python train.py --norm="rmsnorm" --rope_base=10000.0 --lr_head=0.00819 --schedule="cos" --doc_mask=true
Each number is 500 + 25 x the weight over its row's rms, rounded and kept within 0 to 999. Layers, rows and columns count from 0. Numbers have three digits each. The size before them is the row's rms in percent of the matrix's.

# layer 7 MLP gate, 256x128, rms 0.152, rows 92-128, columns 0-127
091:495466517481512490539542476483508525508476533493476530490486483482501487477467509526511451516509503492486480503505511511520486472471469460522532507501488505461504524493509494526500532444550489471457527508455508529484517486486490478540458507479537456485507538488513448476466497478526512476507517497514500567451462477535503491467547489495479554535492508492504456484509496512519512528516
094:513574513490485510560514474532501517491501556481535501521491493522496531472474561490501479481532493492468526520480508505500506511530459470493542475547531532556483542513492484488506507460498501483513503523510504504500526492500522449556515481552501483509499504501503530492496463517506492504539493487527483517479516461559498503445498526484505524489492527490523483525481507522467484532494
113:501506458545484511516443503538505498535491513507542523537552532496523501512525494490487523463554507465477526531512520509512488488522465466464508489509525533520545491528502492478499507496530508479474518517471508465442519478507453495504496493463526459481454532501541487524477488454512482508484487475485533528464492514507526516476497510479509465543506530529491493480505500469526457498475
109:466516466462485510498483482521510507511503499499445506450502489494531478516478447486518519508505485515462471494453514533483469492512471492510534515513554521496459502518529453498486483480461528480487475512510525486467473481476502484454513501519502515472519515565508537506459530456474560527470497521510505548509528522510485502513502470496485511459512491485507451487497477506517462483536
092:526482505535469515543504475501505518514495512534531483461505469489512465504499484502461489551471493497510501503480497488504464492456509540491515490553449528541523483493519494488499471480508503482438520492494443486475545451544503482500519507512473463509454536505559483545489520511484511521477465490522530479522469500522497508492526469464516496511485508547506532519497492521525493536488
099:483479448472513486496517524520514530492450514519503504529505472541503489488534518494501544507531492511464523514481507500490547482518457499485531466520512537543480489523525482503543525465528492506521494563525519515519509501515470460515489520492531458503495485492490528500500438464476525472501483453477526522514544458547533487472476545520500536517495531471504485492471517498509488523499
107:479466483518494525526525492470470518534478499480506485484486524521500509522494536471480510513472495534535504544536520537472493529508459512499510503472471499497476507481554451506481487519505489486478498509486531524517500478526539446494507497480486477496505453452509525516469488474526468502460513524505518511472527491486523463525472471498396489479513524537473542531490496502503489478520
104:499541517523555499461491506493523481465509519488483465517491481494484520470519512468523511483454510487462502507496512484498507481519489491516522540505481456499534471481523510503522484503516512497439483549548491501515480540542553517488513500490446492500496518529505529538496504476503503546488475516521505500510441488463543465519543518457475535447532527537491480520512497500493514532494
099:462488495497463522521453474485538507514513456504497506464495474482538558492459449515548536514497505511469509500504486469441516513486493522498539503506504505482529537489465489501510475521490482480515517524493484552484475470506466497499488490528506476515489490506499516489491472449460501518463479529522502540496478538509510511516493512454528554493509541470547494502478517475524504464550
106:506477518544489497504503500507490540486553501560473457495487486475484536473508486471521528476499492497487479451509495464507518542510506510551509480485507503480504476516492498509470511475509511531454502491507511491492513513538506526483472533517488516465517487534486519502513533467468470501532457509522525529477532506509471505523549513474507533560528525572510481464468455465479474521488
096:534525503496506531477517477506498545469479568509456474491493501523489568471504512483473506525496511454492492497494482514493537458439474504491463515491465514488503499519496518483512511501463496516457480529534512556496483499470511539479449503516493532529474512486528493518478528526493488520534524499519520517550495488508538562465492533499529510501531491472464494519532509475485502497523
106:490521499534570496475530512498506444473516502511465460513468520505495489483532484515513528516484479527506470492512555490446473497479494496482483495503471475514486522535481528486521532484505529506463411507472529529479515466492565521493466499497480493504519516537515508469504516488489519542499490493525521515500514495503481550510480450536521480486482491521532527497491512535488530475512
102:495505525505481551538496498468477515504492514541503536492569530481478499535524538534487541488533470506543485457513458457528500518458483535522493471519493501522440469505494555562532490528505510496518516479500510498476476497496498520494496481480499485470506509503498487513539504518503517519505459499484535522460482489543499483469509511504482514474516472525534478523501473517530499554519
099:562482489487484471500495504524480522538508514526555499510505530505547438467512494507494502530484523492533496469475512514519520513509536461463525499572535520458483477480497519501506521534484475531468468509487473512502477540522495494510474490471496522458482540526461514511479497480522516479472506507491503527507479521541496476546488493502506470479502554526476511469537495480499472496457
103:523491533531472441497465514496479510485537503501497493547515512528494513481495498536507507485511503504463485479503543511526508500517511542448500459543483492494510496494471505535464486532530495473505487545508494517478461506500498513482491537508469510545522497496441469501520492514528497572512528583522516485518517450486497472498513493545530465524506505530521506535485483514518478504518
098:529534486499458514522490492505482503501456492476536460497520484510498457483501470484515544471513485455474525496467530443511484485474464492501515479570553486508502489506514485540510517499491513506483507517493507550478498500511492480535514510517480510507472571459520513463461527499541500529529542517495483492500487442464550509485503507493499500499500521491465474508474492512461473472531
107:492454500497473474512443504500498473505496502513493503503504546461491474508488493531535476497499505466497481463524501508526515512480460530518485521531548559485528476500510497530490520515495504524519517500464506564570529477522446528518513501483514467500532562508481526483468477484502493498519504509523484488498499510516514514542535511500551535490499538463549511527519515500505539533517
103:495488522501491552498537533491479511516507490515505501537524506513477469483498522533467509543495494497529484510469532507518457537509483484506518487445479497506519471512531476493507512518504472472520478464586472526469505502489525500470514467508487479546538535504478506482503507499512510493483488514511509541541571466497515469488525536488485489515538498503478492467578509471471474489518
089:510477466496462551469464522523529512535496483514465453488505484484529473502463527515467487518481540465499488544523483445520475470491518497520498476519509525498519473490454540453501470499461502513514545507511483468520521504458499489482472525493462499526482482516504484508510520471511520522501466504504488518492472497500539541483512514499514522439505486501452469512490461522484557479529
102:504477455503535533501515502516498510490521473518482515504519491489512469487475516493502476451513515498480499472495507554509524565472504494552540443494471458477487526471486438519516514546543542474520531497532480521497500536516451452524516512527483491490483516513496469480511455490523488509504498522512476488519456470524488486515576500478490507480486501490499469514468509481490489519513
096:495505491521490512479480489519524510472459436507485517479541507465511491538501468465522502493464528544515510485495516501494521464491472467494524491529486458458498499481447535477507506499519481479545490590476542508502497533512499467469493499483460514481490505482487529494477464470526484518485525536497496488486468517507472522494494497559485500528527501524466515541540481533530501514496
101:458500445466506513547452502470494516511538482508500472525521490528500508479486532499509463464456515524481546471483546482515504492458505477530551480510496519507531541539515486544493527482504568493514527479502503527473518538474512493485502498500474503510518468530502491504461505487517506553479491438536515522464490492490540506465477465479493540492485501510474484492516496508487508484479
100:474473483517534473449467507531512500502540434529498528489489484507511509490576485507519502496505481490485508483527500476520440506481501515494532487471488470491510448522506542455451545492491482478474502519503527477540493449530470546534504518505506543469457498480512505510489483482485467511464512531482501498513517537503506480486526481489529472518512489530514480461534480479518498483505
099:546487539509499480486494517501482522543463521524523506498524465505504524509486512513529463421490543498497486519558503475549500504482502525482498500480462530527511513467504503501475486480515532538509486518502499528473479502590513497506481493554458502517502522487463497485470495486456488548485507544493518478515477495481532515508527460490555521508522510478498461505501482480516504508503
101:448508488457466535488496495530508491522512497504504487476518506481517463550486500488466490489507524504461524512530485476509501483433478485523476524509518511467518525485481543527487549444487539515473524516517505500482486474488518536505442488539483530480506537496498526512488509511471465510486473493483485534507498475511499498516521468447500537469497508513491483449483469515529502505579
099:506536581478514496464485525539454514481470507561516492545519499485475501524492507545524472525420495495490508477473505442522518492499505475462511455502495505513512491497493549536466510487498504505494517571494520499525500475506533519493521494516504499483514516507489521496494478459477521487526494507501548478495479522537525508500474503513528483474484507511450480532499527513489538509491
097:458524498455507563439512490521468518504497538479479474494524512514482507520505535505519511520481536452474479490504507486502462541504458496533472510482483522528487521487479505457514526494505535514461530495509514458493543532494540539504460454509509519506485475534531523512518495481443487515507484477494495517472480470528531529505501537484492529490490514521481458460516520517467485463498
100:538525517465505487480469484502485557504494492565517502509564486538499507545517444459496505482496520448535499496535497471540487520473465482505503505509525513528487504502505515530484512493492501521463488490520509480494529501547527545475528506486525495534495510484494506539444487457520471491521497501506530501510482491499500535499475483531504506491467532495464500512553481456536513457531
093:510509501495516492441485504519490470522484533482495448520480520500424481481505495531512508497506550519452471518501486469502512499474509513483507510521487500530480509482481478503452510475467511501455476528469477488482455497489506520540503539526449489492511495509477513505470530526493494539542547536506484539505505508524527520492525491491489520496546558547464471489519463486485458517491
098:483549546521472510425537535530504520459481500511482513518468547506484486496455476483498515550478506517479502482507514488510543566518473481516485465501481477526485499522494505491490538512483468513529470486501493487474493510537506505519500516488502477472476510467489480468521508495466526507525475495467522510489519461524507523490543487500517510512480533542524483489502511514429477440480
097:487514469496533510522512502521529511508523472504543525511515554489506533461517512553493478483508516516466514528453495481477503503502495479515540493535514475511476494497453489479491563485462515515495465486517468498481534526471489452542502554512477479493489484492501508502482477503470485476531460546525544531510478480522484505470500462483529530455521526510500507478469448516487462517515
105:521479520538496487521517529493445498533509548482536485462457490525490454538455473479494480484511504496501504558513484493520485483530509493479479539534518488479499481489488508500522468504524488499465463513495472517517500548530511502492481473529482544467497517481508496403513515465512505509540534526470541522538497490518506521464517512497517495477471499500502514540486546501505515473504
099:480454502463509507494508462516502527488504525500481479513523512510483497509480509511470524569503534481513503489472524459510489491428520501529538558485550478507495468516524535506499475490454506560514449506532497485520526521467512546497531508510471519464501475523454499463472478488515471485513503478510487480500475557520510504504484470500517507505518529501534534536496532490524518518499
100:522480529474558474450491499533475503459499495503498471496543488499492522505558538475522448483491521478511507473499566524459486529484505463493489474541536454511454467485501477490443545515463532492480491513489488502529535480492502526447485517515521481483502506534492481481522517531484495476540487476466492504486472488523510514481492524480474477505524507514481518479486491471506477523488
099:486498480498538484490512503466476512487508523518471515477516541504522539526547486499526509514486524539477505477541529470515489494532503538493476493500519530499479442506494519509490557476504523478535548513526492535498485531485484521500523479489518493536526511503481555479481462481523507483495507497495522519437464495564469515500495471525526489491551509490469512468516491479535454544468
094:523516505440517498532506513442519479526486497456461533488479486475497522517505465519489477485487477484484498518570501476487498488492457497505494507524530475498503482489473481519461520524461477490539474471549474532463509487534498530521499493501493520487491514486529498439500459494487463479485498531516494530431470483469463482470530516528487505456490500513519505494509464460513512473477
095:501491527519488516533483472512519432480482477517493481562536473463501495507516586492505482499513494526498498508487496508526487528507466494471483473511489506482501502478479497473514521498494512506482484487496443524496517468537513486521480552545485471499473532535441469519500497488468482483505441500497488507476495478483465473506458458506516532531528471535524472520462508496507476519470
# layer 7 MLP up, 256x128, rms 0.145, rows 92-127, columns 0-127
088:483522531500466458497544511546484522455516549516526481513535478504511530514540487532520513486497501468511476571483524536456531512501463527507533494518506504518516506506513460530504517473525501475534509498473502503453506488491476497505499553485543524483502510471483521468518472545495507453470492522513537506524525474468511512493519502494482476527494491450518543523477516522462465481502
098:478515481512497486494560505541463535491516465491511490493511509467506476460494525579494480483524508450512522509511509489506490510491499498518506440516499484471477518499555542510527480495527498496490518500531498480522509515517479500512445530492515502495520525488530514539506520483514484459543482475493497520517514497445531509511528484517483461463470484497498471516498518505517442584494
107:479495562513494486503542489525505469504505464538528518497478514468482505516521502508534470541507511550500500490514524487516514457504517480518508551532536510482511484495505488514516511514505479508483464521509522577533491540478492467497514539533492468487511512490435505471525475529530481492508497464521518490530505459492495518509474527524479541493528456487467495509497550541552485496488
113:438507520516543446487510500491500528506507524481498498475526452509538547507497526455496515491529520506522485522513499484500542505482508501482471467507486543510509526534509498510461492532518482544482497446477451497442505466473528519482498494455511515489514483531492509483491487457477478521489513468483465495457524484485518544525509486477517494483486458553479469539491493525530483506527
097:545494479482521545489520462516500519495503566524501529551537525492520499542493467559477474519483498488491486498479465472531449482530501517480515467492498519534477518458480490517498502487490514486499501482503480502513498523493531493524482531499513470504484489513548455446547501498475495496505520468511502510523471477552510474464535455488455495482539548477501527489512485489474522520485
098:500458474485519441493517468460471459498478499470542496476464503522512473490481476468493521507501491504493470483529493504499535504453489467450495505508509493518489468477527514473488480501460502533526445500509471496504474517488470524538492480506494505517497449540574520485498512520491494527517496513518528502538513490492489498516521490486492492554501515468494539454507485537507516477579
102:443500509490502492492534489510470513492479517476554514515545474544508501484482504515509485499500491513524541525527527553455519527509510475506504487503490549492470482422508476520490533556517498506480521498473505495477495500479536502525465495504513503471512503473490531485519496484521461499511544525505562494481501490527512508500510509465472509540495534489520490500461475423464488482535
097:529518519513472518493478495520516492516534480547450544503455486503497493523478486479525518538498500513475500474482500507505485504522503478527485491467484497524466491463477484457441501489529469512536485483505520461494484446522479559454498458520504535531484494515482482478481500502474497456520473462509492475476498516468495501470441490548475490484535511529557490505517526471498489519466
099:471560527494457506494495440526491500475501492487505501516463512494520491462536483509522516450458541515484503537490542485532535500491549505485469477504501505477474470484507517537482549475443472532500523508489475480504520524502541500514483519462454525499488491492485482473499501508477522524515519480478516493452499522528527535474535522528504489532488545513502519503476498532484503556470
110:523512478489557513498507532498459522499493496543500520517525489516542472505483509523470493531504450501495504478461508516477468428565515524476484512499487478503455473477531524520492511472501504509440506504463494494490524471472467546559513503484537482487479518546482500536501516483480494477522478493477549522485510496511530501522526544517517489544517480514505524515526510511478498466523
098:512519527469491545478520492556505518440470527527523505501515503505463508503521475474505522498495462481492495496502507545536472494463467478508484498472491502525535477500489532540434503475524484535455513484457453481492502522516514532489490494524505463526499493499529512511466552510474491512485505487508570522451501503530525519463549532476515520512505502522473492528479482485514481478514
107:530464511488497513511481534510463492500514509501524555460467557493510505545498500486479521520533446489512519462515510515517515514527532521521554534489483530486514501519544492503491475493553451476526516503523454507492489503514496461479497505493540513483516487479489477514491535439456515478492487471508474501548501460500513477481522469480491477522489496450496526536478529507490484460473
100:480527459466504516506466502506468530529533494509496484521550522490514504496510505496489509524502481489513501536539514488504514513510532527533498533513565459444525480509519517547442498496481486512489482548494526517503539505503476505483520529502504477509560484497487524479536523524504464468499496499489489535515499436494531512469488497498533450521500509552480469492502526539520475480450
099:479495473511473511453491467493550494492470507552518549511506499457465540495492529490476492484525542500471514490529512487566494493480472517527459539495498480498478509475450537478462524457531521497539506485549494493477523489511445506488517451495488531520534493478459541490472492468484494508489487497551513509492490489492519470467506540497488491494508494497480495476471492474533494473511
098:496492528481442489503500520538489512470529483542494538464486493484501516541528445472553496513480518497525460505537511502530473440468492507533475493523485480508497504490464523546517476500505501496521473524526530499502502496471552506483465547471500535485506490472492511454512530517510510510480474520563501464506493511486474503498516542535467470518546513514483521463528510514497487529500
104:519467503475511522492485505513470527502536444499505506485479481489477486479509556497525439500479515517500510496499500507459487478480507485549467521516494461501486472495521515444503501477540503453448501558482510505521515503480493507520507513470485500496458535544485474537513481508525504524482529540504512499515469516539497449507493493477532530466501525545473504533536521510523478552471
103:513521493515502485578492450508521431518495478515480479559496500517508486483485532497483496469484519522472503511506485483512530485481522520536504512511524495481511525480517484484555505482464526543488479510462521507540531485495458493459565497551518493503500534533469495502482486508472487536551525523478516464507483456496467498513523472525516532471481488466528491497524513496507515503496
100:505495511531535490504511483475479452486494475508527474497510491482499489552525492518515451524555527498471523534493463509507539485488502482511529477507524501534495511513496542514471537549451488526488539513464466481491438463483474479501505477497512506489504528463468473499491472494467463426499504487521494459517522546479475490518489477510539511485515511490538480535504547499511490500515
095:541526483490503476420550552503475490503537533467450524490501495500470482507504514480451498511515506507502497501483492506486488484477454477509514498485520467455530506492502528506521518510472484482499503510531500529483477476501479508541509530513545484461498500456531502534477493519511514493500477496519486456524516532486486477509507547455522445468487451488509494490534490483461444474481
104:491478470490540500492528480484480426538538502494481493477506501544486472502485505533504524512462524468510509500449502520535510455508538501522484514511494494508483488448522500483493449525525485496467506461515497506499477541469497534504485498443509506527470527450535475481537507458544523492488510515491510489514483529470556515501512538518481519498516468475515533551471514522510509494490
096:502482540443538519533503540510508511474487485483501536536454497500493449482474526533495487491503496451508465544438538486475474522523477511513480525502493513481451515487486440503476491496499516501483482472523487540538508494456503542538553511503518512496494508504490485481474486517495511521510544493487531541526551488462481486519464486507510477498467487469497493450514520506493502489489
103:502504533472465471501470501477471534513473513467563485465520522505496486521507470494495516516474515533538497477535475486447474523486544508490473495488514534483466497484528562486511513488514466553509546499519461487526546509526528499539498491510500543483495520493452501523483503509464482460519503529501541494513493507486451514486466480494497510504523533485504500505505499475458559521475
100:489528439487490489511534506506510503497493465436477498539451492458496489492465504495503493511511452559531482499441510498521526528530478515491470471489512498484471545459518530483494539499509560483492530523479497545477501474486481474456532512469509480483523508508524509502490470479508522499554502507469490511497509484506526471537498515487462519515485530496509521490478505477489454451513
100:490515537507513516474500470548501512484502466502496500479499483473471471517494476455501453505463472501532469484494506475533489470555455440490475539540515498507491482494541502490512510503503510488487485483503518495490498485498501538521465465479454504465485561546529465508493512491517503471510515476541523524486487535493502490512574538462499472525479531488496529480533513461495524501473
100:491561495481464521560504512483529516495492518513506545505482497526495491504479529510505450466469497517489446491496519461532481508487496459477484524507555531525477546520505503494494502505496475500516524530479484516505481470450499509521452502536454458534536488509497516524488476434456517528500461499516539514495460455516485490504496475484496477504538473503519492478510479490518516493533
098:494520493533485540492510476521517517481520480515489523480507534556505485517519479466495496493511495520527480472570482505466469532469486494509484509441472489499470466523482499471484529495520511518486496488511498479495542509482481498526488466481514473501497505490557487503476507511484451519505492436469531556450501491465487536525558508545488523526485488520500455503484465500504495491551
099:516504469524502506484466522538532531465533521501526519483508499520513509511525463466514522511477523499519506483460494500558497531516538525482533503533512532530509501474453498530492508525501473476500523469470483488501490502523477502498492523537517461477494510496535487527519493509520507510495459494479519549485465531508552507534520488513456517453528475472497531532503524497515444424536
106:466512512528506505492493511524527487519504492477512509496467509486524516558473517516487464489533502528493482495450546505523500483585476536515499482486487488491492450505501487440496486485505488526481460538501470520510478527439485475505518524525523536486498513476506497456520487503491517510466516489549503478471519511492524445508470506467509496523536499522531541530481512504553507537478
098:477525505505492520476504481556516491490484462505489544498510515483535509522541493467508500532479473475517518476556493518468458492486460457507478507505499470460542462523505479511510499482544502539503497509523519516519495470500530530494521485475514513513499478548549498486489499455482510508499480423527490466476536480494467540487513493483525514541507467528490469507533515458474514468478
098:486488468462508526488513503473523507455444451520486504450466531479505487478517487474472489497513494498520483475443512523450493497424491517446504536507496517494503513515501496493501558478487507486517482522515485501488470460504484524494493482468542469486495489509517475540486503479474490462504438492480494555509493479502541514512495489483460464533490493482534504488500512519510541460484
090:514500493501508543528506448469518518509487509499531527508496515500515503524502476492502511509479481486535467475476456486489530502526480490513492527482489508496507497507515498499484511525514476556498459453522505514485484518530523525545489483516554504474537470488495537498502469520514479505544515539480494535458477517472524474489436494482440520475516528486451529469496446480511542443524
103:555517535496480555515467495507508459489528505535515506565493468466465490515501521463497492520484484521485493500481525494507458492519495537499506491471524456523494520492518481488538494447546546506487518494527525466491511490457515508563481494531492515539491479508496486468521471472498476521508477531464502493528518496489532520515474495459498531488469488516538498485513467473563518515484
104:495473538508514457511488482478546479516485500474504504501458453482517474459509522504588503475506456469488489506527490524527485472516528492500510506526525508453458436478524492504533511476449503519495484477514464500516479468521471524507481534494525535481494498476487518490497519485537465522490504485511489505519490481501531506504508485522509522471428539483534484511489479484491490514554
107:488451526448506533502494495486476504485469510494500465496516510482493539485534536451517527473494486469500532467507520499496478509442503463483483484526488519524515474487513502512458478514484542513488515509520474503490515501553499521429474533461484475527491478508490520515480476531465505492538487479509553533480499502495498539481482501460447468516522518475458487510526481514532519547475
100:489527520481506515505516491473522499504470465488439500510506517525478523468476542481500529489481469510495512540460499496481544475509510525503474481524468428509475518421493483535483475499516436467487461525482526512541490513490495474511469498492485501564507490483503484537534522521503462522534479499489506500515521480501493510454513508510475478525509466496466544512486518541509488503520
096:481471493482516504499479527477500470540471515497507548474509485458520515464527458556474514540524519488460490475479538491525517449491494503499544479498500501511507505526478493473479545517501502510495496489491487487441500469482485480508525498500492512504500496523494409483539504517487471502508543470484536494491524529505500453485489506493478493486544510453494541474520488550556488506487
# layer 7 MLP down (transposed), 256x128, rms 0.142, rows 92-127, columns 0-127
092:504464450483473535506435513505485483572494510507535544497468530531508504483492517497501519532493498554527510490488478473489511532523469493500505524462515520513474487512521446509521485520517512494526522520464479487517478524501504521466520523533461561508454536500499486517545513495450490498510478525511495503519514517501497517501473562441522503467467500499504487522499471519523503499515
098:473478499501521545479448467492480487555472472512469486484475486501458513520503467549498527482485498472500482472523508478543466484540525542520494508496504469491509526489461540507534524479535509551489528500524470455509543485471456512492507503467523495503512515523520506509495533514471494534486472468502526493487465554497485504503466492535454483481479517514460493478483484546527486491516
107:448495487531466531519526493492485542513531498541523546537520497479510502488511504541514455527505509523515477515524510483473530520517481495461523510457476534512477515478489493472437519481470494509491522551492508514505558474467501533485508512462504458526507517508495494498473492524485492480512518477543486523502484526478514507442506537490529492497460491443471525512482542484526477508462
113:526526516547497464495489479492518485511520505501506519504532520545552481484507503468473540447540543490535468480524507478537533529481501512454526482486466521537466511539510536512518468511466517498524457457475452482479483502511517534486514504466516492483502523480511500504498462447498520506516535555471489488508507493527503515503499504482533509488492496534473510533496437502502498460511
097:519495560522503526488539505481481499497512460493488451492516482505509486448472490532479523491504476522480500482465519499497531494493513513457473472508479532537490467486496491544517514493531507495559500499502476510505517513451475513536496508536536517523511486483509517489537496458502488533516481472505513471561575522526442507490515465501528527492522522531542493519475495487512499515552
102:493483505479513491495484452536484509531532514531514513510476491450502496498518550464491488524521465525487468504487472488569516457516515496484502490490468477459500535468488483472481473477466534524479465499485517550484484501498496461506490498534473484506476488512525480507471514517491523479444474517494545492470519479459494491507478438443508528475496527496491512456500471467530503538485
100:484528501504503501518597518497501480494536498526469482505471468513477486516500498552509518506479500499477594511491520527454511513527525482472538486546505530522479506506455515498510474537510471503536506476445491498480464519485480479532516499533497510545548526505455495505468509516506492490498543479438472502501520482524488521478510507511529481505514486509503491508504484514480504516498
101:533474478483499489496522493488519529473512491483470484504485516541540500500483522473507502535491544454492497483496484475549467513509525515501480512500504481535487501491493471438485505494497487468514473497457535488527558491503496533445477467521493509561513528536504478490475515498526533458466516461553535496509536519519529488516510506459472555468491453510497472479507495510497525528491
098:493477497532493481489472507503458557530521482535506517495462494503518442513477482489532514520471474511513451516505510492470499545497479480483527507468466492493446481508528522514506513528481480525481508527483525525481473502524485496504480535497486541502504512519508471512515490482485490507526443488468516482539472548489481512496515491545464450519453506471473479536468533539478537552484
110:537526481501515552507492486485461479498514500517492484491525490506534489516497533540504547497525498531531460536498489503453492479528519558405506495469475472470492504533532517536535476469497533506497485502492461522483507494465506516565482490494526498492517462522450494524532475499502491476450496504511497491509470484491505463489495486503486463499479484500514520541524494538490503474528
093:552526471529535491468505497513505522492505479525497481487519529499505502468500480531452523504500498492491490489498522513418500502463495487490519542483487516489494506522442483495463473541473472512494532486508522511524526494475486516471460460473486519554469491495431513543527498479539539505540455476502504509493536473530498531459470496522501519502483490520462491527533473499501522492513
104:515486491476469515492480521529489503484487519512495491484495473538498501518547514498471508475495434469470474534466471475488501478472510525518516458526512468487521499531560478521441479500527479471515564496507462484490476521462517463494497504493499496511474489475490495476506511479532467504519469544492527495539485465459566483495500478496502511520514543467454518492534513495537528501508
108:500498511485520538481462529497497525507524482515483521524456471532481516467476492526485519493522525519465539570525486509519462500518547494520500533487542497503538511529485517489423532499482491497476495547525505518520505506472531499546504529530510513506540504508493474488511522526486522503471452507537537512521512482500529505538507486515480515527465529555501492546469518482496503466477
100:504483482501540505481512488500491528536509510511515544497488526516462520471491507512479502470541523444489436479533506472521454476526456520493511510502532516465519451519485496520489519490476522496478510466523460530491478458535480486500508477490478532528514492475532510454506502517516447484479484488498514514496494520543506501494505523507525515494477481516523477494485508503566420533458
104:526497495503476513533506508511462497474495496525480506535511477469490523488525491532506522438485545523487484484510482476466484504491539520430511462529480494511486522478461575525486477484487505481491507492520495520481440516467516522500527500464515508528506499492521499471451539496498507482499484548485466482475517455492525500476512500479487545540518507498510514495449480479460480527547
104:523498509542498481528550460587491541489479506459483500514498466496514488459478528536570468483496493510562448506511480513486494475518477477476482500495492482474495501477499501532532506528489540499457502515482456491480510521500495520490468550490466443472447496486499493489481467493502500499492495502491496545520493480501534511480537493503523503514482501540477516530498488478514507525498
105:470533527517493532552500481547555491529470510472489481501484476488532504501504481479460491479525531522476462468525461461491519517512499506524460500496529496478514522498494470536462513477492485527558519429456482543521477516510469529516508506509502472508457521518483480514477471519511531479480499499519498462507437492494519521515509483547496503504476503487491513534459511507480540502502
105:476526494466474473500426517508486502512518528481501519472508467478509492466479515484510515514516495490500490467499532502550474527479503507552491502496530472493496489492486518474514491466491532510483461540414513492543515495486530474506535504496477440532501471517541528493488512518476508512517523490505515488481469486502503528535521483463461465480442505503564535474501487514529500502480
100:513514463437461491495477507494507465462501507526511490489543514499421511497506516471483505508489470476474519505477486506490514562483487518522509498467515498482518539504486502500529483458478495489476489545532491508465468478508533541492525507521505503502475526476470503503452425544471485534497531528514486479498503521502473527532495473512489515487473507510545531475503472475499459505453
101:513484534475505501492456503528481489498473523560480492484503524480524531481477545497484563513570498493535467489493482478533509471497530554495482518514471504497520513515494529483492498453490425523489495528467475487492470490480513525495518488491469486476474514478504500524469512477471496507488481496478511522485469483522473539490463514484509460532501478486472507537545507491463487454458
098:495522469513521488492518528461491494496489465495516508513537508490502465455470479514493502463494503472501427525476572497520521489527475533503477533527542507496467491479504487463520521512498507439499484479538504531560549483495488491522499504502549490500509489488462512504510485487501491506472485500516470516545486472488499510538444500497503480497520510506496488454539539453548503469506
103:479419494527485508494421496523443501513492497514501537525470488492497491494510455501518512491452533475496518512495476489495489468509486495510494456541518504496515521515494496507505578509504495506504518486540497567485494470516525500541531498518494499478452497520503503497445501499472478482469501495503515495528474519512506470516495539471502534521489484473516489538498531495518559521465
096:506503500540499476514512504508485474466495479478492551504506541473494510533514475473496489486521512518515474478484473489522480522456451489451537476508490503533518458478499482493524445536503530439551509520478512530438524471503480489501510490496494483502466510511465499453499449541491524468500485477493521527495469538520483511502518511472483505549498522501480527464527510481510462498548
096:500505535511489511474451501502527505466588506485519473511498521497451510506522480461527488461500508511526453499546461511540472491487492494527490497480508513562490523511455515550469475515515506514472508514503443486475471525516533505469453525515521480489493520514495479504477451509523489511503513546486527531524527446490494517495504478500480492485516519540487468511502509472518499494533
100:499532527511504550530538481497491497526498507528486414528486539496497534537518470498474444483482528526515503456495487483489497497476512480516518487480480447505545564494479519529513477447521492482534538472496489466496463488507535463544521527515489447482499482514499498495479507536503514473461479500478497525482482468500498487485499482534507502561480498492505492485508496519515503521513
097:473477504468497512512529460497483489475458533509486523498520519473504506515498497527488473507528481498481527478506527514523469510504433483435496532500506468471506498462472501475501515469492515501490470539517509503474526507466480522451484478523496467506500512526547499492479515485525510541444483469551500503483529482480471498524489490538527498498484518536480528535444492538528492480568
095:505485454483471468494527519523468467495480513527499512532484483497474515477506483496498546469556491514516492506507469465567502495525470534478539514514496501494536525470474484518493494488487473513502483538487524485485454497524495472476523505483550453513539519463517487490521500499519498501434442508488509515511516512470477504509455498490477489491479472473526532484513526463513461437515
105:486541514561470490484429513463501493501557496507508519457495530497501472518490499499496513464510521530527484499480525507526540519534452553464521510519500494517527474462493475473545483524520517537490479521497517515497513549494507510474501489503502527501497500500567519503462495475491527533463542547507508521500509509518539475513472529540531492491504500490528495499479459470517508498472
092:489482510426485525479426504536522464501520493526487494504507508484509493503508515522518525468465491438518458502524513493514434478458486497425495478500504497475468520471498506463484484494508513496452467548502516514512538433470485483498473500510503507481498494529490552469473498496507484489495481508493505503513491472516506493494489475492439497489500484511500479522487496537499510505554
096:542492490541494558505531499525455506531561483463494472520522472493544500514505516520513498523525511523511512562487505476491485475513527518484490487506510479473517499489531514518529478560480502496464485488509526513463483545468472472524498508512532510497484504474500462503483535464507495521500517512526511534485497443543484476486513523537494529521505577492478529514484509460502469509488
090:470503514498500498520574512483467512458499517497517484481498469491480473499539496479471501494509537504539486524533475512428515521506516489544507500525430465465496536510533484496545485471505472473548505486445498515470482454483481518540498482551506517500492497485468482488482500524531517492484480511464517524472499515495514479517480505468548519516505467536493499506531508490519516469471
105:484488494500495517517560506463498550518547532498510520523480477568473486501483480528510499521489486477502534547457478515471520483486508475548501482490498501469480486491485536502506510511507518511498486477508490525519425513504470460477501511533519542503491516494500504489555521518511433471519512537483543519495503457511467480453514518503523477471504541493478495506462481519473492528493
103:496479489497481492531484500467542477497489497534517544489466476466508496493491510489542532480520501474478506504553490533480476501568522528448477477505480517468459486484507509521557473499516511505511505464506467510530409500538503480503517509450495552511474489505480499486521500494498481469499502476525519524538507467481487493506485507494501505488466459519508484508466505468454517465538
102:525470497487526487539534535509493508510493481523503482514552508467484522519519500487522492477487491505464503483533546546441480530466534491500495475491510489477494498526508462510433524527480502479457506523489484523511558498495488502455460478470516491471554488504519500471535503558519483483547498516453460520513533494504504479503491492492479460492534499488513528470489522492502522506454
102:497523498465478538538435511505525520476483479475469522503455483497467495487447510520485531505541482486497568559489486525503501516485496464485487523522487457503503538518451482506447483486509502484484506556438519449497492512477507473498480517505513511546454495478501475519506505485525468524529503491513518509551493467483481494493511471503498491508513508534491492536459504495496525507511
096:474550495535492451482509524502446491504526494499514496491518486494529485517492503495479449505444474511497493485491529495468497542429502528499514499487508512477512500494516495507490500477471525465483514505464465505504549492488516483543481494472519519480452491499472510485499517477494521456472476547448495518475535536474514485479498519509508474484483452451517496526493426472475505467512